config.toml
num_hidden_layers = 13
intermediate_size = 640
hidden_act = "swiglu"
norm_place = "pre"
bias = "all"
parallel_block = false
init_std_o = 0.00441
init_std_down = 0.00441
decay_shape = "linear"
doc_mask = true
train_tokens = 687400000
Each number is 128 + 32 x the weight over the matrix's rms, rounded and kept within 0 to 255. Layers, rows and columns count from 0. Numbers have three digits each.

# layer 7 attention output (transposed), 320x320, rms 0.133, rows 165-191, columns 160-319
157115203134141095145126100127127192078070128122107128124176095125119178129118148119132099179146109160159134101137113152116169111109100126107181130090158121185121114125119140127093125176131158088122130187129154107113130126087153152095129161121140126108115163165156131116091102143101112120154111168122108164123090082171122106147146129109113152140124118129142156102125106179116160100109110183152158122128160131162105147180099147116145093131093153140081099101105176166116131083169086
146071083129098152145122120119103103110081135139111119087148108147134117101159096132125113116115040174128139208142173099142117111159135090128167175139122092139184091160159130139135127138193154099130100136101144133118153134171079156183088154114058124107152141087120074114172152120097150116062165095134130133068149122128148090180123115174091141096159161133173166147151138095097131120139111180143082083097138092133157136091115149122183090166163119185156074155192063123144121136147147
131112132134177124154100135127136204172161102146070109126174110151100137139149122116157130114157113112157130076130099111190141147162112165143058174126082089146178172103136135117140118084121078153114168110165136112109107150103149122123086164119142137096115130067153136153161177150154135118117141085140133101113121111096172151115143130043146165151160165125120084134034153105116127153134159123112130113097116137160096160137130105097088109143089111101113185130138154136165086111094129
081146140132117097136107070161123148039133130154094143171122125123146142151117125114147131112121129183169134122100089129094119159129236107130071150163144146171107129139124058148126116135104118139153135161101138110171143104135134138095093148111116112100075162138111171148147166152109103174158165166131097139157136151131137114191120054083136131159127159130139120103154171108060130127136152072180128095124087113160084113168155104178127160146138151132148055125135088159138126148095092
143132177149115130122102133136063135175117125106136098166129107129154108117170126154171119155139075141097111087141085122091090120137147133104114125115161101106125143153158152114103149110112124130100153132108201156154101137125208087179076083138090128187126151130129139082142111135154101173159165130150117114133126135129166075125114134146155098166114171139129168122073121106132133105168085123150151080145133075169104141052116106085127103125146176129168153158155131134124084128118102
102111109157153111145136120139126160088117106153144111124109137117167153119150114117135166095127102179133152127131144141140064155151117160152109122169120152069134139112117101112140148144108120093129122172083151120136114127132148093113167102081132149163164072154118144118144132127153127189114173099131140093123163129123154110117207096167108101145121114134147137097105128133090118140119091139151164128104060127133157143142140112146109125107097143087076112130144086127128106161101134
086111134130172111115135077083131128099116078178126075127124128133174111208170122116099174157172095099190176130089117116036087115100142124153163084093118112148181162119168116141112089107143147169100098091140103062117081145127061189106144081115148093154163131100106159131122126147144062131105128098116147148141086063107123075136107132122152128147127129137134130146083104126133153140180176094135135125110149092148158107158160128125154082087118135153155135132145197130051116138118139
131125150162158153148133135093168135123157105151164172117131122206159179129061185129164113129121118117175123133128096156142156137108117142125160137143126096164145067144098189106193092120110137092132119077156137126129153138131170136093167131150135145116123149141140106124098135169109136105070100110129111103160117139158093127100086089075165118081106149139160129098093101108103160121145166099129164122124155123090140141135068125120079152158120131163152182117136157100111131135193140
123116058179149109126117076116135132125133126130138117117087109105101151125183181151151173121118160157186085102129128133131135150108079107144144105075144127134119124120177145102125152072185130164157150124086159100156141051112164169176120129134076113169120167133095144144098108110123105107154118147122151140135127130147128126148155107114117090104152147136097125136167165141162174136088086119087132161116153143167146115121141186136102097110144131099138137145089185143096103135162076
154103097094150129095133096102118106121099163102120142168108195074103166137130170145157135155064152147131101060098116112107110130114061089131172189060112101118156123092082176135126052091148074112145085111144099128143151118151189120109109122133117112125162140095146125122148115103143152155119183068092126134105139113091118129091136099129140099085175153129119142092128183151106153173194087152142118120093069116144189171160076140165096106117119148160114118143113106085130116133124140
093143149107133158121152132074136104150181125115132141150163134112128139065123102158170168122167152158101141103192153153114137187085145115132132180146118131053135111104101154166145131149123078143156167152157115120151153100147131106107122141182107164111111058117080124175160123122097136130104113096141126139129025127130133124123068082153152154117067130167112133127153106092151131167148108102140103127087117118082105131065143094161160136092146153190165090180096115174150160113165141
129118121162170124109143114108173147137103090146135076069080149133096158136152129177095138145129149136135138123128047122134143141065192164202119145157125134093145188137139108098158065086138120170124141135155139157178142133139141125120149119139119107042163115073196198095112106105151097184119135167118146113139160118160121164126087092149123101101117152158105103141143101145169150120119146144113128092093153085177099102094131142110125089131146097176170118110085105100142193071136172
112119188150114080116145137136137120061127108141091199204149106168172110111140140144175103113112135102111110108124113079121161158180113098112132099142074090160164094065175141114158145156141156139138156108128144172110130116142191137137144123135128148153107176153107069130110142111095105115159148104118116102114107113204136146131160118163181176073168128101165151115115130136117102135087143168080186106153091154125124118163140125148128095132152090149153146136102186088181137124167137
147106115078060128133107131156144126089146152116186144104115132120089194122081183111154138076129135113216166155062118166112116103134144164130085074086145152154167106146104130144124118095103137140130192153135109108155231114113152087113103131123155108150096155171176158127138074144101146144126135123135130123125076143143131177130098114130112115138159101131133178095171104129153087152114162126060120111095105118097095114086130134150112140098105127154130105125147103084121157148120124
114133096143141176093102104143160046172177093095097070145179126132110139098117153122129119125100134153153139097128152156136106164117160199091130129117143108115129167148148140092095096114116083159121122137156126163164083046118145110114086092165125160132157149145102190081108116129104128161138174155155093170143156112136192101098146107154177107083154157146096101116157100137100168148178078091147114106126120128139135175127153133182092135124158106129092093128170111110143175163127117
140160174095108115119105114190186203157145095114147170123113096126125176159159096137102151104175125103136074116135123122107206061076129088155175129124119105106096119132139086099137113119145114117157131091143143117150143068128080085154089121110134110098139127153137165161150181114147127110182134119151167120155156161105151141069086182144124156124105186107122079147154095061124117121129122196144143142193126113138171106119125071159136135112135128168164108140110123090162140207125127
068125136158081139046143078130142174117132191115108176137151096154143116164148083133136109087108089165164127127154124122137133141066086118164155125088163144176130087102085132079130103102135114160107083109159143155103130135166117173100086129123119126088109120123101142079115113088089152145120110180170144096123111123124125111153173119139138133129171176171144146128096176110146205050137132138146118094085147081142073086174122124156071120149104139143133126140145107106183114189106120
113163147121110123135129120145142169118108195140076139154098151119098095107161186104148176157119115120124120122111122162199115148143142145065110169099203139129123154176071158150128195123188153063150114142080146152098178127098117134109090118136091147140119163149123132134133114109096170068153168104159100106149123107138154141173172144140137117105117150120159119165119114165164140123148052121133139179119143129080150106117155108111156145092117144150121125122094096130091122043106128
085167174138114151133108122097174124130113088116143202122130115129146153154131096102066107136091129063147144181102133145144124132104079125193145131109154166171086118088146175137120057149128162140122103091087124034094096113137133114159113117060124141148077114087145143152089105115133137116122103145145144122156080140146095104107142129130077187137113088117142169120174107159153131095086138126109132092120147098165084165159118128078121167122131122156152148153163104163120140172108163
129160121119121163175127085158141094123148042125120107114061107115130150127125097081126160097157137092201124081174085092112108118087135141125096157133139113137078136157126158137128078095111100100102110084194151159179139209107088168084106100141098100168090115143123113107113119106167089199108146125146167142101174183111125110111084147145124127109124128199123067150111211146117157138159186127124113072190127135115106061120056109162130136126134127123104135132157096139118126141082133
127129152118087165124190083081145160133152122107086138120120105153144110157122110147127131140175166158127122049125100125103164103080077138131132121120137104136117145123131112160111172124135138148185123103128125165085187137083114160153131132116134122112107146147094170124196137186164127138097115081118140149144142133119160178132123167171142121143138108142127152176113150092173086171147082116136138120143124140098120112127141085122127169120156159141168158096143144143101131137171089
128099144188113116128115143117094172138172066143119111173163147100097074097138109144143170148147149182093130108075157146129132105087197149090098162132136158161126140147076072152126113121174155116108138117111091144116141132194135090164125152143077126127131164121133063164141125090155123181129150164107148132126109118135152172148137139171119091202115148154124119158121156150163085113078094152119128121091115145140137132130152094138125075078148079094178149124108072117134130137101107
132129099098142162122146114097144142126115160164126168127148119085121148125083121120112101136127190165134137099107081133143083121099109104145111140123140133117100139116089128163131144113133117081158101116106149108177156141131075128213124115137167109173106134116134203118086126075119106084105163161125102121171098109103121092109115151127081170139119095090088132087142126175056164194130153187092137186115113125174085109088144164133109139113119164132107163126124168148080142137135101
191097141121138132170162136098093126139209142073139111130108143133145116176152134122067179130073101174126151142098139080181128145093101154082131122111169072114136170136103119119100120123141143088100179064075090184113148183124144154086111134051066088204117170096122078159149156128083123148155138212184107133083144146075152104198117184060162126106126090138130115096119126134131151094084156127198143113121117151151090117183156102103128190108076101111154138126132155156105149148112163
157091066123128113070119066052133099137089153196162090102147148087145162102134078119163150130154162102143119116184102131101050152193141162138099078169131127089149147161060207132141179106107137131080130091140086098152177117171170145146069143148126118113118084165129138135128106130133096155124127136137084122093146101089112118143103098126092090131093073124117144117149126136160083178100118113110166125091106117121108161150091053146119138101139159107110108154108200110174118114114156
110168135092129144147094160132143122167102170116150165113043102141165129079110100177170118097136116094143172103128107096110120130082135151115076102118163105187123157083133121136142108063132101131147111113135128102129166179134180096147119090108137131167163082071127157113159138100202104120164140104156118141162139098132095173125116096198124109135175107190087107120116157087167122150155092188111149123111149114097133155190082205116121116154104135143111091153125096079197137091126110
109153107113114118139128081125130143142126136115114194135073093103135133114075100143117124157132108130122167162153151157196194115099125162123131094156182108153117119121086148123116162162131099146157157092066126100142120117185123093136147137095148096116123164091122125119120118143115116134145143136119119177132155146079140109126125117118133111099130131116090145131146092138120114169152141099122108145104119073080124155116134147127120132145165144151102091141139118122202157137110096
# layer 7 attention value, 320x320, rms 0.0767, rows 166-191, columns 160-319
091113166167076144146118175172069119069107116075173135208114147163097152137079128152217145146039158091126122154134154183108116153104125170152115052135112041118172100099188161125145123102108119114094175111121127178174058138124134177171135097126097096092110137189139079071195112124084085199152105155132120068128102123127178138105122084109051099122085137103190156088133126138125093139175130148140105139107093140088134193120145128128149125110170143134139152101106203174111148123181142
188137106167164090134103101106127149117118116059224116130184124126096103177114145103165138155150139090113153071136166132153132071092116084166156155123119123139133143129162124072070098161186101125157128054137095105158148137124137099066082114112078134133138145113118124114114125115172148101076131155144117087137145133113150075104177153144090129124139117110044113147101142135116059127109071093115168146164091105158146126111127092123129151130069160134121166190121139133136098092140164
100062113151141081136133189055131135126138133056205119165100127101128120122175189142162113083155116156138080125082150120128117151080090125107143122134087100073124129164080135146110133111112155117145093159154137097146136081155130094110130107116117128098113154081165094126157093149150122096105171151185177060034080116083114130143233146190154119138144102117141098119132152148173157109106082083142225144097150074064177172079119081077135078124139136161100114123140155144129102139142129
106111126159147139158152078093104099136168123108166197115120023156115082143173095115122160135134100135144123106156106145147112123131145161156083124098152126166214112119137163157109058089162084087201102192123149152134105085083101131141093098110140128113155122137115091225101151144105104113235131090102115110137114141150147117112192212088111143119102119071087140093107109114111159134076096128203128114149140159124088125142152157122114155146100068131147136131092057098149144153177139
077138130188135121149152101083162093112178201155124138140101102117128110107114085112131130140095144142114111123106174071068131132084122129104113082150095140091089154143175151124160136171107115088125189102163098096090113124118109133066077100161121106152185128106108065129189088177158141139182112153168113168175117186110142146157144105121128147143117108089075115166120139127172121120083113107115162071103152171122109158084091117128139149141133124132156072138151113130121149137147139
144165101144122116160123109052152175173181149093146046094070130108101067120177085116093142147155150115135127176128151058111141163117126133131101080130164127151095124059104126159165084118141144144131148088113133113143095127114105164148171204140152125166140167132070137074092095163168152111096136171099166165100137135117147127074127081044096117117159085041117081123128137124119128097111077054143177090156112122114127161171219164100158128109160116186141075151077158119197035141151123
201094116074114122176123097152132089133206134090113141122163151132162154147085136109130178136105115165135119190124127095112050134124117097094149127153167127118119113150073075095140126168105093121089091124110128143190151124102191108144126115133107128103137126114155132142103091176102129089190114157146129143092112144132121145139110108151181141113109143139128123157126098175097097130187117114159121186167133098121167081135081113110171131141111129071111165121125141162199141127119178
112078101095160114148096125138147191106144016149129114106154162083185102198117143094149118106108133182143131172132115128058126086153098150113096093122130153155114107108144127188128106140115167178202129072166076103101114188110033108179139153093150127152100136102086106134092085183161156135131167170078134098126121152116137123141131130101093117100183127103159134172176133127134145144133098173091100175104167145118113138089063127154157174153130093177062112109139129132114173108087104
136086105138075109112176114115117144124140112064123071140116142153129175129196125118133153148101127109081145178090090127132156086122101147147088126077115126105130118101154129097087118117117082146178153125131141121165130075125151202088124088148057136101173150057140111092074142125127128107144156239134134166112159101085145141149087125169132144149170056141098183164136109091140082126146164155143100117134157143186072128096179126154152134166132155105164160167163068173110176191123110
107140175129125150109125143084075108100120176131064164116126152122180106236204164145067194122133105143082127182131108130128152098156144114144149174063177126162103134140106086109166145176178124110147124133111113132145190171092121123077112054109110117080089094155143097059119083078127132144113165125149081151180165089112111130137112127142111100077125148126168105134106134037185136101110170122153122080106133085129119057108041081124132077130169128080092115109143118157129116119175130
127153150195127120132117151119139107138133174145176144119154168122117163147149121124125155157182134115155113070143164134110164142100106155059114118102158144138121186117136144174102189156085062141110108055119127161133107160109123130104096127117012123083175164134090128156155131142094138105123142114161132093120143080084186128106196084091095114092110077146138181092187145062085169062155092069147145102162083164119183119079177057159163158126137111144140092091122137116144070176142131
137129138091114184135117110096067095108167167095190142106069132148128106134132177084133143158126125134086123093124066125129082088084149108178103149152148109117147132187102187158148172198150164147157137169132100082132116145111123146150134087151152144079110146121081124129117159129140071104091124136196180142172072102185100155106094096191135152160086163081165110131150083169120139117093063066069148141181155100166105057154094128079119159157133159161087146167166109089132121110113132
135102132113195117109119147158115193164116113197135129161145150081093155115050113117098121144110083080120158104165097147093139150143080119152081120121132113136099156114124162113140135097093108132161109047078126081136140108153120169145177133144138121128090177088161126100131164165127107114127158148120193155128113137134084105161203166100141119115093142107191142113134158171106174075082063103193125121206167158102211079097076090100125127156148084093185160131142075187155116145118098
169158154167113119118160091112102116138162140081141129115155153152135127161165126134075085140180090148142124123151131126156115130136103145123119111167109118103102160106172085149166104155118162096072114096108088088076148146109161155106069096096135124133202163139165149066136086150097178152157087168119132101129070174191171087129191177121120089155148075156138187146130150168128144162089130122118082093153085136115121138127103184181187150130076099101143128126172131134146093077140133
106152157143098136140034164197156189100136106101109150113138154124109113132131128158126115155105104101114071113104131145132109135121130106162131185158145156147134154174172150113124100146130042155154105174117125143084093171109061110102127206075080049109179107104102074140140105156123136156132169110162234162131158102151117120090173096142110051073114094102113161126113119108110060140087135172102096181099061110091216112139158200113119094172185106097103117115127133107102091138152124
102103109151159131191148146136081088139156134102107117124141112111141156155130170097140143160219121120088219138166092126136113101119128119141160117134187147103121171103111099114138130122163117120153165165126125104080136088152151079151070112079116116116109132133137125135096111162114123162203111074115121125191089141067134131154172080128093095145115127111158082123157101092142126145112151137145130144125079121153047164149146123122157099128141094051125126113133145118123099129119094
111095123146113126129099151148113141135130136162163132145100205147131113086155132098039182136138104037108105156161091126092093122163130114148064161145135086162132143124145119122181099191094164094163096095146168140179137175103141153129118099185151117092152149135117074176075142145137163140139119099054117077085082068144091126142081120105147106131080149151144151131164117157092169113109164195162154123109161159121133140082103116141105147088105110077152122146078167133107140140126194
134157185118152150132162136167054070101129107150130134137162077116114179101131180098082114168067132148156212093148138185088093190126121082112118111161111100120203117071062087140137120165134123074138170222155146143056100113175128116078207150111039130153127081167179123150116129103187113128123121087116081103078165155135134136195126190157126125059138170090137149171165129118087168185105122056101128121124128123087138082165174139136135111122145093108065116185134154080200150111100117
227120105083110147130141174123150132141122160146082129120089097137151135124166126154132108147124131132146101137205109123117140197083125104134092068131119179111123123148174128153093128110212081131128085173148123056124136124138122125150160089127068131107105166104155152105178158162173152101171125138111161165114116131099162201126138121166114078094119104123160167113139075109170119024114182096129104108063096100185134119125185101097153079134120136147133147138086144127106101133077127
134114129114201077183120101131061109090107103097130173120124165112118140147126149118113131108102131136101133181118131109149175130099133147147092093144160138126134092137102167063140148104109121175098111174076137061103115119141099148120132189122137111182106104180130137165105119134196155110092129151148156151124122107062167146117138120056093055129156113177101079151091139123139154083081163169121091127178135110092083088148072194177163137152126124092140109114147175132079110147139119
088147139084156166124136143119130150181175186118168131120111132168122134093155160178105061138122076081175101127148176083192147146153118115073168124111155072135140135116160132184149134102118138163152104165149138158119115123146121099093170113105178116143141112093095127125147105150112141087131101110167131124122180112174153115107110179109083099145113101158118112131110167072133123124144148109145161125080139147103137143136142147148136166160167074113168156124144117188173110120095157
062113143117136118110136172124118118117166106124100195080148151169169107068131115113097136107096101119180116162139098123099113098164127106136142146149193131141119098113097111094123157074192124195095107090108114126100163151107122193129140122106150161124140091131179228065137190098135135157075188119131074123132124100152086099133098107137123105121110109124125117145118135160115138128081146083112120103129208114138170123179153135136187152090126089135168109101155206169115154127136118
167141131142137137103127112091168101168139152106151109095154163146120059088095133121130090159181109127088205107172124163130156134046139064060145162141178134147182138133147072067134085091096150160090135214122147122173110127148135166088161149138139131095142148106138191115106103202187056123147113164095141101124167067180126115118149170158120100166101227120068145152134120158089125134125077133163121189071108083159118125170076077171092152101113110124114158118110141075077128167015196
121145110152174136144165129110150152105155151152130152149103165143154194113085141101142121122141137119124093167134117104119111131175098143148102144112141112149130108064112138117157144122171118112096143150119107160163124200119094129106172134121137136128138095068150139099161082162127142123070071174126103107159125112104124109159122127179143176164178090088147125017072094096126208126084108145131119085158154093146129096123134160185174095075132102138183133120148085143132131166114094
125140122155129138168199103137147134086126131194126107075133090116103098137097088077107143106113079098088165135135106130188088088116183110082114126033096129145074127119153129126152128131148110117145156142133203134090200148118120149119159163123069124116134101103048157198070136101117135177117114153129116152161139119118122183162145138123086098096137123158111198137147116099122177113044125125101083145164122108110138169089149150152152177136157090151154169106124105160180133076198170
147115081173156107125137144122112114121090093161138100156071110131191161121131086074165090126093134124122187107146178128141121165108127134157123158110081154138109144133142122106078159142158156096116113217118174134057136141108111165218120137066085083125172155153103179139167092104160142089113109150152121186115131077170066153126145140140172128152128099152128131112158123117126156133139135150173134076065123118050149088109144129101159159131093046106152133100071160184108173112137138
# layer 7 attention query, 320x320, rms 0.0803, rows 192-209, columns 160-319
134154080108202122188062099115049049114090182125081123157174131098123191170065132091122158096189112133081218084156106116027135081114201032130183090165132203126112148086104098168138056123161191191163128077051121136130093095056144117218187191108127064125107114182123099084187100108118113165146168097142049104112164025092169097193094166092127255125096125124200110114149125131039113126085090089175172129176187053119142133094083162115136117148159115091058164127149171060000067141174168
187163150167102095162057140056161137115190182237175116097093172126119174111100106102079152111183045051154140174050218180173142134131138111252054218065074188119169149129088142105065072105197119150037125168135181113088201160146127104220110140126161135125146132111116104097164161101153177102154147113201130078199152205117116111205128115075160074112118079108087033089146113180156155048169087130165172140235160158163087061051154135131134145092098161187138140122107189100167143133138122
176133077105036140077197062138115048134103204187118208093123115178101057084025060023172184087129120084206121117159124094105154134200141138070213072108122185174134096041196116103096099165090202100103149077066186122111223143089078081143090163140121157133142155088040102068180161138203160140159122141091175099073092117084129142133161112050140168150124134095115074144220225171163128107100098131074150137057087159149149134179180195134137130098160131195041156132191137125068126106163165
106134123153091154106078130120142169068148153081140140054086124086142092113139118161141149070110151054121120201165196201103165076173156120142104174156141153107120117192122196156081071085120126174137236134176124119080226223127131160124223105096073159112115152133108144115111088082116161121167176132235074131132094161225159164068079079194233094139004160057038095031051041123184164138110089072143209192082019109159091077105172094230104107059104080077043119094122164129138074153126189
091166149141071101117065111100190124138151115191147116090118139165165116163117161063133126182129108220145103195183127142117148100126155060128170039044169127142161161237113174191170110179141139170130086156107118131113105228228134106177116059071125208188139145079137104160087125116174127056163156121084188166169122121172081114120141033200205112167123171155146118131133057210122167145161103208243083198096071091176108066126044135130128097163000126155154125124083135109120072103127145
155152130204196077188084147163202110175176087154079100144188138121151172067255187170185142237104155142121126092053139052134134140125056166167056082128169182123091149084120143059047125094167118169099109093157140184038114095107096018132127127215171139133063139110098096116150137157092194156139103096130163145143000149180083123128099078080018064127217148195177117080149201112154015114140181186050152028133155228124168187154146135033105135208124182109208157151109132192172113139135123
136196032175057185136125142069128157200107106158151161170078133118108047092169111115158107151151230104094163099158102144119204103179110179149133035084219170124131166100075158156151118096199040146161006107119148097118059164125158060116109129125139047160154174167147117105185157108144162102104168060169136121126138226125112126146121164101118117060182143110139127095153230079143169099145121070101121052183141215171187152129081005127144178117139127071053175136162093129038129096174132
096104188094164116087166124113148120131144081171152074054103114141087069142113148085116130104141159099001103087161058155150083140147093141083161071112201166146183147141171168185136098085179136221159056142125233189141137204125137146161050112152146066137180140156110097119106106063174123000147102083122141127081043105204032081168159116151169185163070133007069174159182154192112118105080091000164066167081105170035096153171186138170133158129135126087097136064183150109112167111161122
120119101128115095138145071136164057092126085108095165078145120137129064211108114073139030070048018122152158191176039117231047138076186088186154098107153159090178171052177159037129090136068154153140132135192137124195211075141178056163149110181101130195236101095117134189175109156131151151195078131103076000114177107141108171123072135198184171088130082127119139124133097148214065101224083119201095095155153197134146113140142138168120166111167225163189191100107154079142086102123127
097167166080084087166191152158136106137107121120109146113152161160134081111169150115116131056191168186155071135130166083103122057165063114091171154126108099187116111144179053122146194042101099181164107098254132086127113152158118024136144006046168235167207180117098075133141179153083134085136146199197195188017145070220116184153131080108137111176119111189233160116093169211120127173099073203224160100114157144130234112154040145145062094209148106176227154187135243167155113107133190
130103143230041185166153058143189121078156116100108061169124037072134187144079112161149095099117135092147068109120084141074148010080098163121121064117176129056095124236081141180173108082137177066106145110109195140058092156109144190159196062170085201074166084136126064159219175112222183111184093159145164182135122146156153152147108080165153110123175146134136083114196079105161085166156114079149122082121080174047104127129156082126190136191155013183137212153155107074149121122127157
162033095082113199073120143091122134144135157160110159081107212185127104146140153026180126133103146080094044141186145119099141128206130186137152104130140100093093089121138194102013132081089100190160128188128100125091089096164085178099139139157114200130101155171137167120173080120108135101103107082177133136172195202129140157161139143153166103077119155171106165201189158012218033229154090053114146144091077109138170078069055041163130169116117091226117160158070107123135181124147121
197124142108108115059162111055066118117185045158119201036168128179132123105019206069170127138147167117098117086131140151076133115121148083104120149139052133135149032175128169173091141121097057161136110181172126132149153172184103150073051193086145143095112129120123064154094146010210130229204118157120191095130182121161084072152084126181096186137122060070085121117112094108099140129019112127126129138179113114133177167111098209132140152064156114113162066111158131099097107000118128
152096156156055137146171029075115073055071122144215110183052144056135148043103112025030200086152205007175138132146180154078143167126186194171128023175122176074231108248084075101093116148120132077171099124100138134177105112132232108151097092177182136166121062152179144126156223124130147000147173141211089102142118162121120037058125065186109202154079196140123146141117115100129096142077056185123126161109186145096056064132186147134159170060094148010108073241004199103096223124123165
147102175173255177126101087046142098098176106107167139168160133151139088157076134118123234158082128097148138205183093176089065072050123077102120178180159189000061119077143139012185173141106097078125084167173190204169125190187130094145087101143189154151179164112072100167051120138124125172140119133150104063179051168153112087136124031135141192061150133087155125197147008084137056190150141115080201055160159172035193103130068121097140104143184156143139116162117162122064188080095059
062171084097102107139109097155150127105142132120066165175078151113031177137124197139103107133119070112159146108110133146064155071034171114111100110141112079120118134180064170160190159111133004144150122081106166185088145103115138184174175107125124167090149129201117095065148134190155080206130164170135111122115135084110195030086094133101126200126041161140090133175151102099136189157151142091132180121145131129103216184218132135180098182161042141121131128102048129205081011203133099
106096077104186074187166201116118103190120158098155007123096148115103041109108178133092068121118141130187183093076053090142175152136100136228120157060162122111142150108088172123128106089144147075203130147189042135000184115109133113184101162049121145067102192135052192105112204087145121127159179139163115137115174154128149102110118085191165207148092162130120201036109123223192152109186102136148125121100150180193133093146072149058165094252205155122177091160128173186094168065128109
158144148097089070152083042036123102145149084105193141161141115147208128133142200114104065074089090131106160208148085139101152107111138133114069112133117146113072143102105086175108183073110166135103067106095156167160190142194137147018125072121144126146125095124174088135126129092147122096108070169206124121166078065163202153172133121165186160099161174231083147141138120141237114187113113128186209255123073115112132047098186166043184053141124074146116149111093154148182115065095145
# layer 7 attention key, 320x320, rms 0.0798, rows 192-208, columns 160-319
115134082235146066167046123127196127153027244199116172151036076095106108207090226171110110150100166125107176095084116054157069107111122076157049137133130112072156120126094169090086143137075105065183136076064106162243198112155157249084167153193067085097127109174138147087077111152151098158103104193151095104157096176136195137051175178077114105098169151048048095154186107190093195082143085153051110112082135088144031194196155110200157124148056120095115077161177099191149188131100178
115160119208093033068106157133115077104128135186147125147216160164170166140091111104062182164180120157146154199072071153187109134102169044157111147202188116102161084119121209095137138015184098018100204104164081091071181183024087086176137122126119108089157131060072135128047196149108125119155105127042160026110131191118132150103079130144119128032128170204141113124095082164090133056099154132162158229027081104156126085081085138109130131135161070127080130161083078140115083202117183
152147129095105150137154159097221122104091160122053126144131172200100081219174138000103188120079167139127109092122137182162130002131226166142152187094076148199072060135191208128121113086154171130082116162110151170255107119093138184188182170110073148148091115131197125248150117103126130127080139133189117090131114171129136104157135077042135147062207128115085122195142087120099192112098108181188182129048134223137191090046121169175126081166138234194152171198155224160161252169145097
040158094118065087117117088156133063143052106158184118206208148174107186110125101131147156034163126134133116143145085151183143180129124113173113075178147106060122116159124124117074152104115142131174130105175056094047160096140200126127130100108102149105115139116144192182156171070084127113183059179147178224076165086117202150116017117085177162134130138113118150189229130100165135137173133065168063164162060068177070054086090188130127195143175090105052113108083038083103088128150094
089142117138111128173076104066202115131009069102136136136088236146176177111131104136017151130177104130129107169110120108104144130140103123153182098150138118124179040104185179143121067176197110092067131053186204059100128139123095125142109043199092167151118105152167090157059130149140175092147136126171141133114146078142128163131000049161149186166090148101100055157126146196132108184140155041126116153138133106122062098061142192204162158095130101114154158109046000103074097178072139
147159179088153129072152240152113146113244056076231070053161094133145146017128130149095087147173100189109103090068104170114116147056123110111095201121129147119175144176093157142141102148154178156104176076146123184062030169129163124095077140124059182133065144081141065148112117146054190154137195098095089131103174166185159210104117103200184101063204147123173145152109143087125105131174123173084184125125159121164146088123139072096119117100134094156168171063081244116061086186114170
176176120113159247112062119117097092122157102143120084142003143123116091156169165095139128244152125167049173136114142066081105216117158116106082133092138130175163133144188110147068127167106149112151105180128085181134137106044167153165196185156157068091123106232119131115145194229007195096138097116210088089118137159153143104109034078034122123099114142021061109166078157153100152095089073157159078158143211189199115155161088143087155226146109153151113174157164236108119129125097063
122093099112099213130022126101181129101120133108167034147137062101113102160212129120178233137136155154093179137146078053069129136118137202102117074084106171110137081172149122170101115107163180240030187131132119169248093146101083096191142134163088127226116127231213122212142129157132130044114100125140081070113055190090045127083084117157191099099150030117095038218131115082144061149048116063118096171090050094153095151091148137089065108182056099127156105187121102186122224176153086
143152130255148125077160116174054108176142117121165110115190152215171069000154095159135151130116202179120092091096125131151097123068156117094119032113182173191068156122121218166129081059125169126024131077063131032169082136132097094130153093082108106065113039102192130165149119175141126168107118134160207194081021137191169244103098122139173123087103144057181109216168077085206121097128161194150107154115128152170152066158082114205086085123109151104128157086138075156255154124110092
049235161063068090172144158245170085151202139028107078078255135168138115078090148121139069135057075170187112080111175158118151116105176196175224164066151121183031069101160108117054081093192121086062144114076112084149176144136106064128139086052164161141115136137138105126135188157137098094123143053148193150000136180118126105115049000091225147106166134156175097101024125154194152149059123061012177075151159166080137087191178100141133220000250176103129092077035255168107123169176168
092173066173126100208089174218082152188106049074153086115145178135128122132179151097117145144160099106121174130176115105109095131042070133113063140184089128142115200154100145114080078080205108125154062151155152175066139148069127189111103144147114177180068097156126003179175110056058126134139069085143126090229181063198204159090108132118125080086129134181110086094134116078111094146097103048255151168173152199210174135163039161138209146124150088120171127128093136181003142105075154
124152149130177153087183172136117076154136156060150112145084094195165118217112102022109134125056080090103121097152113123222166122150171119123219083212106071127097081136232154153066135124065175119138118162145125126048088105171101164080087197109175167120045131122105083204147137033159173144101115143116149085196139167100159121180142098097105129115134154052141183128115112110107135143132098120120171156122082235074090115165109154187170118158084170207056127108131140088040029110212000
025043129090061141051131188080019135098000098133128201171135153222102131202093139159165193158184172070174043152065173152095118114171135076100201110115139055113163089123231102123102106108129104140149149064176142121162115140176117086122146217169007088147100058122105133061177172126150108105085082154157166049109094139073116135108100160064140090157052060193182155151171103141157155042221083243149144219174074163090054135094175083121149058137201052123086100115169039217179145042150077
029179109115133123172200146110119088112118145034151125202105157153122119165077060105119147124197048184211113130144114012081093133173109112050072109121145116068147109116113124114117176160155107195059120221154144174128120040105102084163094080136165149145165029049089119146102167183181132104065045076174084121215100083157149074224071040110128168000127078118135139135177123138104102140093133094145149165129158121170100177122143197127164165213097064185069085127152095187094103096098156
122174160228062117122183143083207076111213099102180171217102111208085040165091122177059189205027063028068136128087068165146007131052154071037176130205156140117076149080124120143158051101119125248116206101111147134140098183112139115063151084236159117070043139038027035077090142187118151150128111193146157125216051173086150086086126128115168142062176089143228099076165123092206095177071146199038214141153140099106122105130143069154168109144211147163120141119062134120083084162145060
082019103237094127255132167206136153127124126197074151142120118182159146118129188125091078124052098193124141144134042136128052093107052160084105139104039222125103105158114128138160101185136049141216040207113169137130142117141149086116093069143117168141090124147097109113134037170203065052124186205093096172148155154141130055068162153082153150150104192156113129178151205130095118127121070074082062093103169163079155115162205155094174087184103156188195105157126229132057147116133203
128095224118158102102144130180215097078235148064164187068196118102153074111255112164050087073058133157212153158124123193139157169087126119204056145080140124223175099212156173120117115084150149097098081142168176092165165085045081118126117230084117109204056137086091154032182144179144165066135180122028089098112143077133107071196155160110098146205168152072128169101103066177101143149127145109156092156109139151131053102123091176090207111145133136169096121106155200163157135146152098